Part of a small language model's weights: capped logits.
Each number is 500 + 25 x the weight over its row's rms, rounded and kept within 0 to 999. Layers, rows and columns count from 0. Numbers have three digits each. The size before them is the row's rms in percent of the matrix's.

# layer 3 MLP down (transposed), 1024x384, rms 0.0991, rows 864-897, columns 320-383
094:482515508470432497533498523488471504519509494499515467536536506544460504488503502519526481548513504510524493524523490508517485518520501506516524510524519479463518461473458516480514536482555520
098:516501489466528501481510493496459496497567533531465487465525489520473492480493437485543472487495488526480503499510494516443485492452467497533527474530499519477491481536503518447483492523463512
097:521496486511532504516485478527486464471511482451510516517501509528532518508546457504487437478489494519494490456527477484535504511550477492468476459539495498494467510527508519468509495485540507
087:516545472518508499534501526491511498521457490527517496453507520485519501485523500479529487469433493521517482508505515514507461453485461541518534513467468527509488464492516484507495493474505520
098:489499512499489470473490541541449518466524533472462484497460484497492497471512491458464493490503504469480481531498471499509509530500533492535501482531537467532452531500479531468492560510491514
096:473503506481532524524492471483513526539544512466527458494483497456511530502491537510461501491449511483492474552538516562496472495495455474485499524489480498504529453513464503473518519529509556
103:505533513533475488511512484471481499527507515515513510554503494497532506540499492505522508531453520486514479487496499528517436529471491481450503502503481479498552476498486515453490504534518475
105:519535504499527483450473492489446461513471504496489504540508515501536492531457483484541471525531519499530535518496513506491451519451503492464480531508485452488478447487529515488523455514500474
099:533470514548507494470505447479515474502532507550461487469452468533523493463495466527538523475478534488533477503505501502489499479473505504463515450529444482501504540489526518501531556479501526
107:499492461510496528486460497465484497495510494514513476492505496480499481514506464508492492517496528482529491529510481480472444501472536497490530486527516507490481481475519503522517529506497500
097:498505502530471477524475509474486473514458479492500470486481503491516518511521480517525506477512516490486509496527556491523494516579506517496496504504529499456518497520481475509495471483486545
095:508515466508498498506511514543467488496489468523495496513459498499513501461459492469435540485477503476500435451493504497496491464491530498553477551487507488520521518496533506537506499534508468
101:501531499515501527507495522525479451534489517470505485505491521502525476486425450497461492493509474484473497493496505576486471494480526505483519477509513460508498474481454475544529490523519483
104:556452469519513520490477494478527492501511481487532499459515509464477495533500526501513529513531545501497493518508493559509501511531517538495440461479488485507457513507529511560510479496505493
099:480540498499471479516451514501512497524531463498493576527496492506524520512481505444457489521476498440491512528480484533536473496456490483534522507494468497497516473481505480518511473508489488
109:507513462509528469473478522518516529531502499452492517548492469477520510471484497520507465483554498498519529511478461486452481519516463482486544477539533515488475504520467491490516433509533474
067:442482525479458503492522511500542486476462538491492514443540513565482485489481540482481484459483505558503532504506463496499487475570537495497470491518520508482495456496472486480505508507499484
113:491486513527502527516541484520480518499498486543447510475498496502467500498554471537502500459498513480469509489532449445475505506493518506512512477454483500490454531477484522531521444506541517
102:513495481551488523497519472480493553553493502494445512480454480518539501503500504524529461480473555466498529496497511479503523474468518491442451479474462480513520504433540550523507463515498509
112:518510453514538479478504506508490480489495503488491464536515478487450516507507519528495436525479546493476496506518455484487438509553485511496484508563517519531502511510462502472500504499494543
097:461542454555501500493495485478465466524482506522491500522514501508492497474525479461497531512481510520503523501523563474472493530470498500519502485507481476467472480501494517517478499555524497
099:541513503482507501489547515496508498489514525488491508506479523487519476551523464527496529469509494506509480501520489492497514485505526509469478500507492512511572510496504474466523484505502458
102:504487507442443497503534472505517509516546484512512504508518509516513502525485484536503512482499481509486534523502514479482519483476485508463523512489499513520542524503468528508527511531445515
101:494550499521471538501463540501507501476524463529511498495471453532496494464452496464512441479496513506501507491456461490452527487476472498454494532481491525510479502501539472493508526521531476
107:495466491488486495526507495482523510437494497491493548493490469510520478522536494506545472464506448522474489524499530504498492502493509536549468429520490500482519454508500468471471455479510554
100:510488481536501493502520511516503496472466473465531487503545505506518466546514482482478511502455488538503497492506528499487528497477466501487499520491520530520554519516515483525531483446516501
100:444492529502529511471462482480447503494498506536475464524523520500513442525496482492484478511546482457517486521510485509528524516470544473482505478489524479506516452520525464491483504494505502
101:484469510492470493511491492477528547455497482463496505489484474511489500454514531502503488499515490476468520540466515526514506485511491527497499541481548455501519535494502531479510497497514515
104:528475512489492485499516498472522498567536495537530517523486534457474486508570508475486500494448515520499540481487530519499467512485466445465452461514483490472506488516441490523523514505481513
110:477505530549544470484482538510531482506491475488489516506492491509490541545483475513476486489472483481522528517505540479518507498507457494488472526475464477506509557492483488515448489508491473
102:478512465510509548512487506523509478517441494488528506515506494478507513477495452507473505521549497496534476498510465526533492466468515465488482489527523468520510486511510506556493550512538474
073:507456471480471489470503499482509519479461492512535492453521507481497502529516474511475486509455471508476501471532484528445524430514528553512545495475502521507535516482469480490533527482497477
101:509504514511490515501488440483498527507498503513503507475522489517502492518471504442524441528528541473526523478496482486496509532475473508478470515456457482479470528493498498554494509547496521
101:509517515495468479512492537479481556533509526512473488477484474496479492522473489546500485526483504535494539438494527501526480460494485460462489500521518460481461560477499542541523498531543516
# layer 3 MLP gate, 1024x384, rms 0.067, rows 865-897, columns 320-383
100:504508451490516510540495469452537520526518488470525498542493515459494494462508512468510484472543468488492504477511499487529515519506513499539493481467492508488498525469452482555484525470515510
096:529470516534526499496513488489503497526526529548481501514548526443511524509461515502499486530475437516536488499494539508496498472510523497477508517532515526508493525504532517482514514521509542
081:529462509480496489506515505492498483466504504458523512479495484526469474517497516484486531526508535525492543478495517473495528524519543502540477493507528494464477540484493487479488488496522433
100:487463502521506472486509494510512515540469524483524533520538503520498476481459482528483481509521487514474484513486550462453517467441527523485534522532451484499463501502465491521475450511487506
097:442493491487469534506498493503523510535498532513513485469491536480481487440472493513496513468503513525542476497477457514506507489483496490480499505500473508528509456514463482480527466486493505
100:516494498512471533494520508450515506495478495530502510475524469536477466484476514452503507506520502533513526497490437482478512534464482519504504507501500476496500489494504536519487480516520518
111:524458442477497489462518506515489496516456535502484535513486554509521498533435546456517479525528534484482509464506512503469482495494501474492500516499469517502462468469496518549535460516466456
095:486500474464493515479447503516527504520507473514473510502544479486510501501544542490513484493468482480509481502489466529485515474517504492568498500545501495503467525505470503510459517499509509
102:518517488520472529501468511500517513509530483533468473518528491515546497522450503487483509531507514495509489470526504495501461494494477493485541462495500505521496489515539484496459481543513515
101:439507504487490471516506479524522498510482485493503548487503457457509489540493477467501505481539509545474505519525574496509510483552499506505472487466487496471509488499519492494484474436445544
097:508504544546489518536476474502525524510532525489483501464526488523488495531533490499496473509518500558459547513501513525486495523478464526481521491481493469509513499528477513473533510505550500
101:511492480505489532517488506561466515520517479567479530524494516490496495512454514525521482491534464499481525536469495556483482460475506494509506523500544539523503468438530511521524465492537507
105:491488519541529519494476494481520529503513528488497511488512491492490504482509504482532508461453523469493504512429484511507549497500479460498460516557523522546513546508506453510488511486500506
093:488557500513494479484469493549478504487492489457469518524448545475491528469511502468465531488554525517512507539490474517538463492491531482500492519490450513518497483485517495542523472536455570
105:499507488471472486570510481497516488478511481515498503494435495499490473542494543515497504462437546500542451500492479476518464517502460482467473519468472509463518494510491506428492538479526558
069:466476501496473495506485560515490495478491521488519518522512518558468514510500497454480491470496543529508508530509484487501485456529492492494503503523495498550509492501500507491514479466469486
111:516494465501503520524475464495547457497521501539506535511520497506462499545463486474532506512529519517479487488465490478510513467529462516546491486501514496479486504471512513525488476459462492
104:532483497496494540449476507545476510524501509474494491519514497545519496516474521480490471490508545501503540507490520521457470510515466518483509493489461535508567514550503523458490515507532558
122:462514508498492477531466488496520463497510527500504522509470464493543536515499478509471499486477521479501497499556523484499521515523529477516517503495541490513499464475475479483497457507459515
099:531499518524476517494556485493486494547491480464477523488504489527514518512496531507488503495515470509528466491478467494507529500503519487504506534501502479457474516522517448477489520489510486
105:539487501529561511480533482521509457528544516487510498498491457463540536496541511486491472518513524500501504483502530451470515530550451506516455510481498526506434485545482525514494523506507511
107:500495499481529476491503503476500501479482515491459523482524545482512509495449517515548515489460539542446521485470540461513513462469519493546472497484518461492503477513470493513459452528561499
105:534529527500510484509506468522514528475454498519501510461443453519552526476468489564480490537489481471523480510471517508503498548444539489503512473478501535497528480533485507500509511488496490
103:521473461522469535493557468513548430517484499489476511508446457467494482499504545478528476522523539541519478472516497497501528532474511489527504520537510537517522553525515485490519506495510512
099:479476487551518508542535497508524508460494523545504511530490500523512492481544496547493514527528558533526526520526476501485508500541525451500524480509487512524460494492535529534483499516532458
100:462482507517519517481512458500517496503529519453519495472500469486519546463506507497466492486496515514506468445476499531507485514522498515499514493491505498525521528530423516492471456486527541
102:490459498506426506492493533490467480480470498508493458479498488520510479515516506514480503481470508522511491487462466492481497452514537514524455539507496515511458515519524497503465542502490452
098:467483463520489502457472496488520527499506523489497507488516491505496489497519497494527489519514502514491473499477521508483486493482504488486490462509537486508509492499505492540492492489498486
103:502466515530500493457525513572513505465505497444491504478486498560509448486481455517518523514509528490453528509469515465478505498512534504477488461461556497507494498517489462522493497470491479
104:471526470479536451470521484520540448500457511522472501465487511488489505493480473509472521489497462491471469454507513531507517520484450469483511492478494504510523540527460488494475514509561444
073:493575464439468515463491507472494496502529486506535549526532483466503445502510475521501494456508499497518473488500503495528469538538495454473505501516544497473484537492501485492506498501528501
100:494501490569470520506471514488521485517521491513547484564495495500491515492467481470532469550540536502494526534487489469448469470501501468480511548489499526475478502511529506465534496506513494
100:470445550478465453483454478497516532488511461507476505472508508531524552534510506503474510475465517482500497476516476463511518495481481509490465514513490491508521505481468479485505496501522474
# layer 3 MLP up, 1024x384, rms 0.0693, rows 865-897, columns 320-383
097:464491478507472464545469523485521535482477474467489510559461514494521510495523496497491495502478471532524470497470495503555535501493532501471470488481464501480478537450546514542522458517500466
099:491517499491496504501558512471511516504459526504486482468467456507499485469501535483507553530519484515486558551521483506472518526491477503510544505468503499508509500496499501533487516507478487
084:507518487521549553487515451537497507485530490513515517509505518443498528479463503565497522488522470486524524471527496497475526518519495493473471475525553504492528488538487508488524457542493489
103:479505508524496525493535491472497517467505518523530481521502514524468514500479489499548450538481468526508529503493534472509496516507506555478520539504453497517483510499512474525523486556491494
097:530551517484511492500505507530499498502503503516474476523531496502525470518488460465532541490518508530491502474490508460497529533517452496519499501489481465487488512472479525476500526503479456
102:501482513505498500477497512552506465488513528495460500497522509521528510513518528550508469477485497467506514528524470491487503483484487449489513508487499533474435501531512504503502502487501492
108:502525518528496518512518521478516526475511548490470537529499483495448513483520513501495503523518471519455490475496507504548474511463490495537465521475465513478490486507412529537497512477486506
099:481528527499510498536468501516466513525512505490508455567516528448526459478527512456479509532505481548520482481497474479495529540510501535535455480507495507468497513499514491511495480504498483
104:556501491475484464523496519503470518493524477518492495500505457520466517509505447546521465493551517505460510507464503515522447545489531496501508503518506494459525507503490510514505457564452526
103:502490482552511535498508545528561558488528496482481511514482529515531539503474499508523500491531516495506478490476473522520507505499529511493529523482495476519484454497559506479511524537527506
097:495489514473542478453510520488502485477495521498505527474514525494506444528488499498516426496517504507496543504532514476490455527478527451498531496488543503468497481483443533502501470478476514
101:473466530495491474495535480512551541462525528530490484489463486491477504512552546501553463485534501472507488502510482497531489496516501474489527518476473500505507527512526556480501524455452459
101:519561473491533497494484471489544491520491482517472468536478504500479486493482448484498463501501471490484468473519472495488473477510511494448508489497528494500508494521493487491493489481549506
093:504509479524541468460510520485475536514468512499504498520495544514471531461468458481504550492548512470516502515537505513524497509517506491504485528491536514530530513501466504529492523514502550
106:507529447503482515475493447510520507478520499534492481513520521527501547540532533500509509488509522497521474503498500472457516514512493503471510460540482492484502527502541554526500503536502490
077:506486494516515511534479481453498501510505463525506475499461538495524505485518480493479529529480499493481539525497509468537473499485484478528541521532491545552550542525479503519524510473510547
106:509508454537516559493487514474485532510518471479512508519538473438484483521493504523490480512454485532471516506486497515460464511453523465496480492494501484517508492526494497543542471512507466
108:447514490481502482464484512542444464482477508502540467487499525538472474473517507511505562532518472528517467493506501457515510472498456533522502473508502473503473480525486481488517515434476519
115:533496548513499478483473450482526486508497509509502512480480529507475509459490527520486488489509541489536490522487513505478514536491507509482495539518472493512533507448468513467516469501465564
099:469447496458472521536479482478526524517493507463459528472505527544495472511500529493510464508540497533550507513495449519466490456467535489477501467459561467455494534486506492492486498479501502
101:512486529517493489514459525467477510495491486470479512532533472501442498478472523486490548525484458482519536513546495518495469497474513537479535445528530520523496494474503509482496474523453462
100:505534492551493537502492466503507505543531506493496502499523515516490510509515470493515511505531526449509477501497513524513483496509475549483487539500493516527487523511512533497510497520512486
099:530496527498469503482522461467490492498477516457470544502572513428507547524486467487498495517458475497504507513521551461543481489507515486573510511481521521521571518466454491514489479487487476
103:509508465492525498491526527508525479497507496478508454521469506474493553531463515512522500521525545498512514486482506499522493485504579504505457490511504527510466509462504542488503487537515462
099:499540466453483515482442473481538505536480505509508513490497493462443510509445471517530508474460526477529512489453499525512511469496518489502531535467464475563479510489467510498508481506496438
101:525513526494491477534516518524508504481473516464481474473515478472480536463517511529503539478482488549447470494489488462504466495529523527501487468484458528520531487486518511514527475490532477
101:499507494484542525498541466520501522514518561511492501527531482463496466500499486500489524502539552463519517497532501453561527483474489495502514506463486527522532448493489516515505503487514491
102:533493469526497485487495534493521477471482492476527480493505517467455524505507521505530489508528544511540467522480468486535500506476492547475455513510457511516504497520507503511518494471491515
108:477483476476508498496511481526490500497499494485534492487497480510550486499540494488497533510506479464514484480463471541448499514531520513509516516455495501454479494521514500513517517505554504
102:523522491532444470493513503518477525500534490532510528526532439474532493512536477479510505495511500466535526482482490481477545518521521549504469558534520490489501473473518508460485507524467492
077:452531484477517499485515518474501513498540540490507516501482535502501494510480492571482524460512548541522466521476515507509518547506473469473524492440521525514444495511496449475482490528468533
100:534479457524503510518469494548460494505467469468520514543444493477511525515498515449530489531490507511522481500497487547464481498487479511516511515531529509469514464539466494488538486478499474
098:483521480525499485510512498501508485474508445526510525463501552464514504513549486454468475509517459507499489536486459459508510474494515517510527471492476505508562449509523511473464532442482517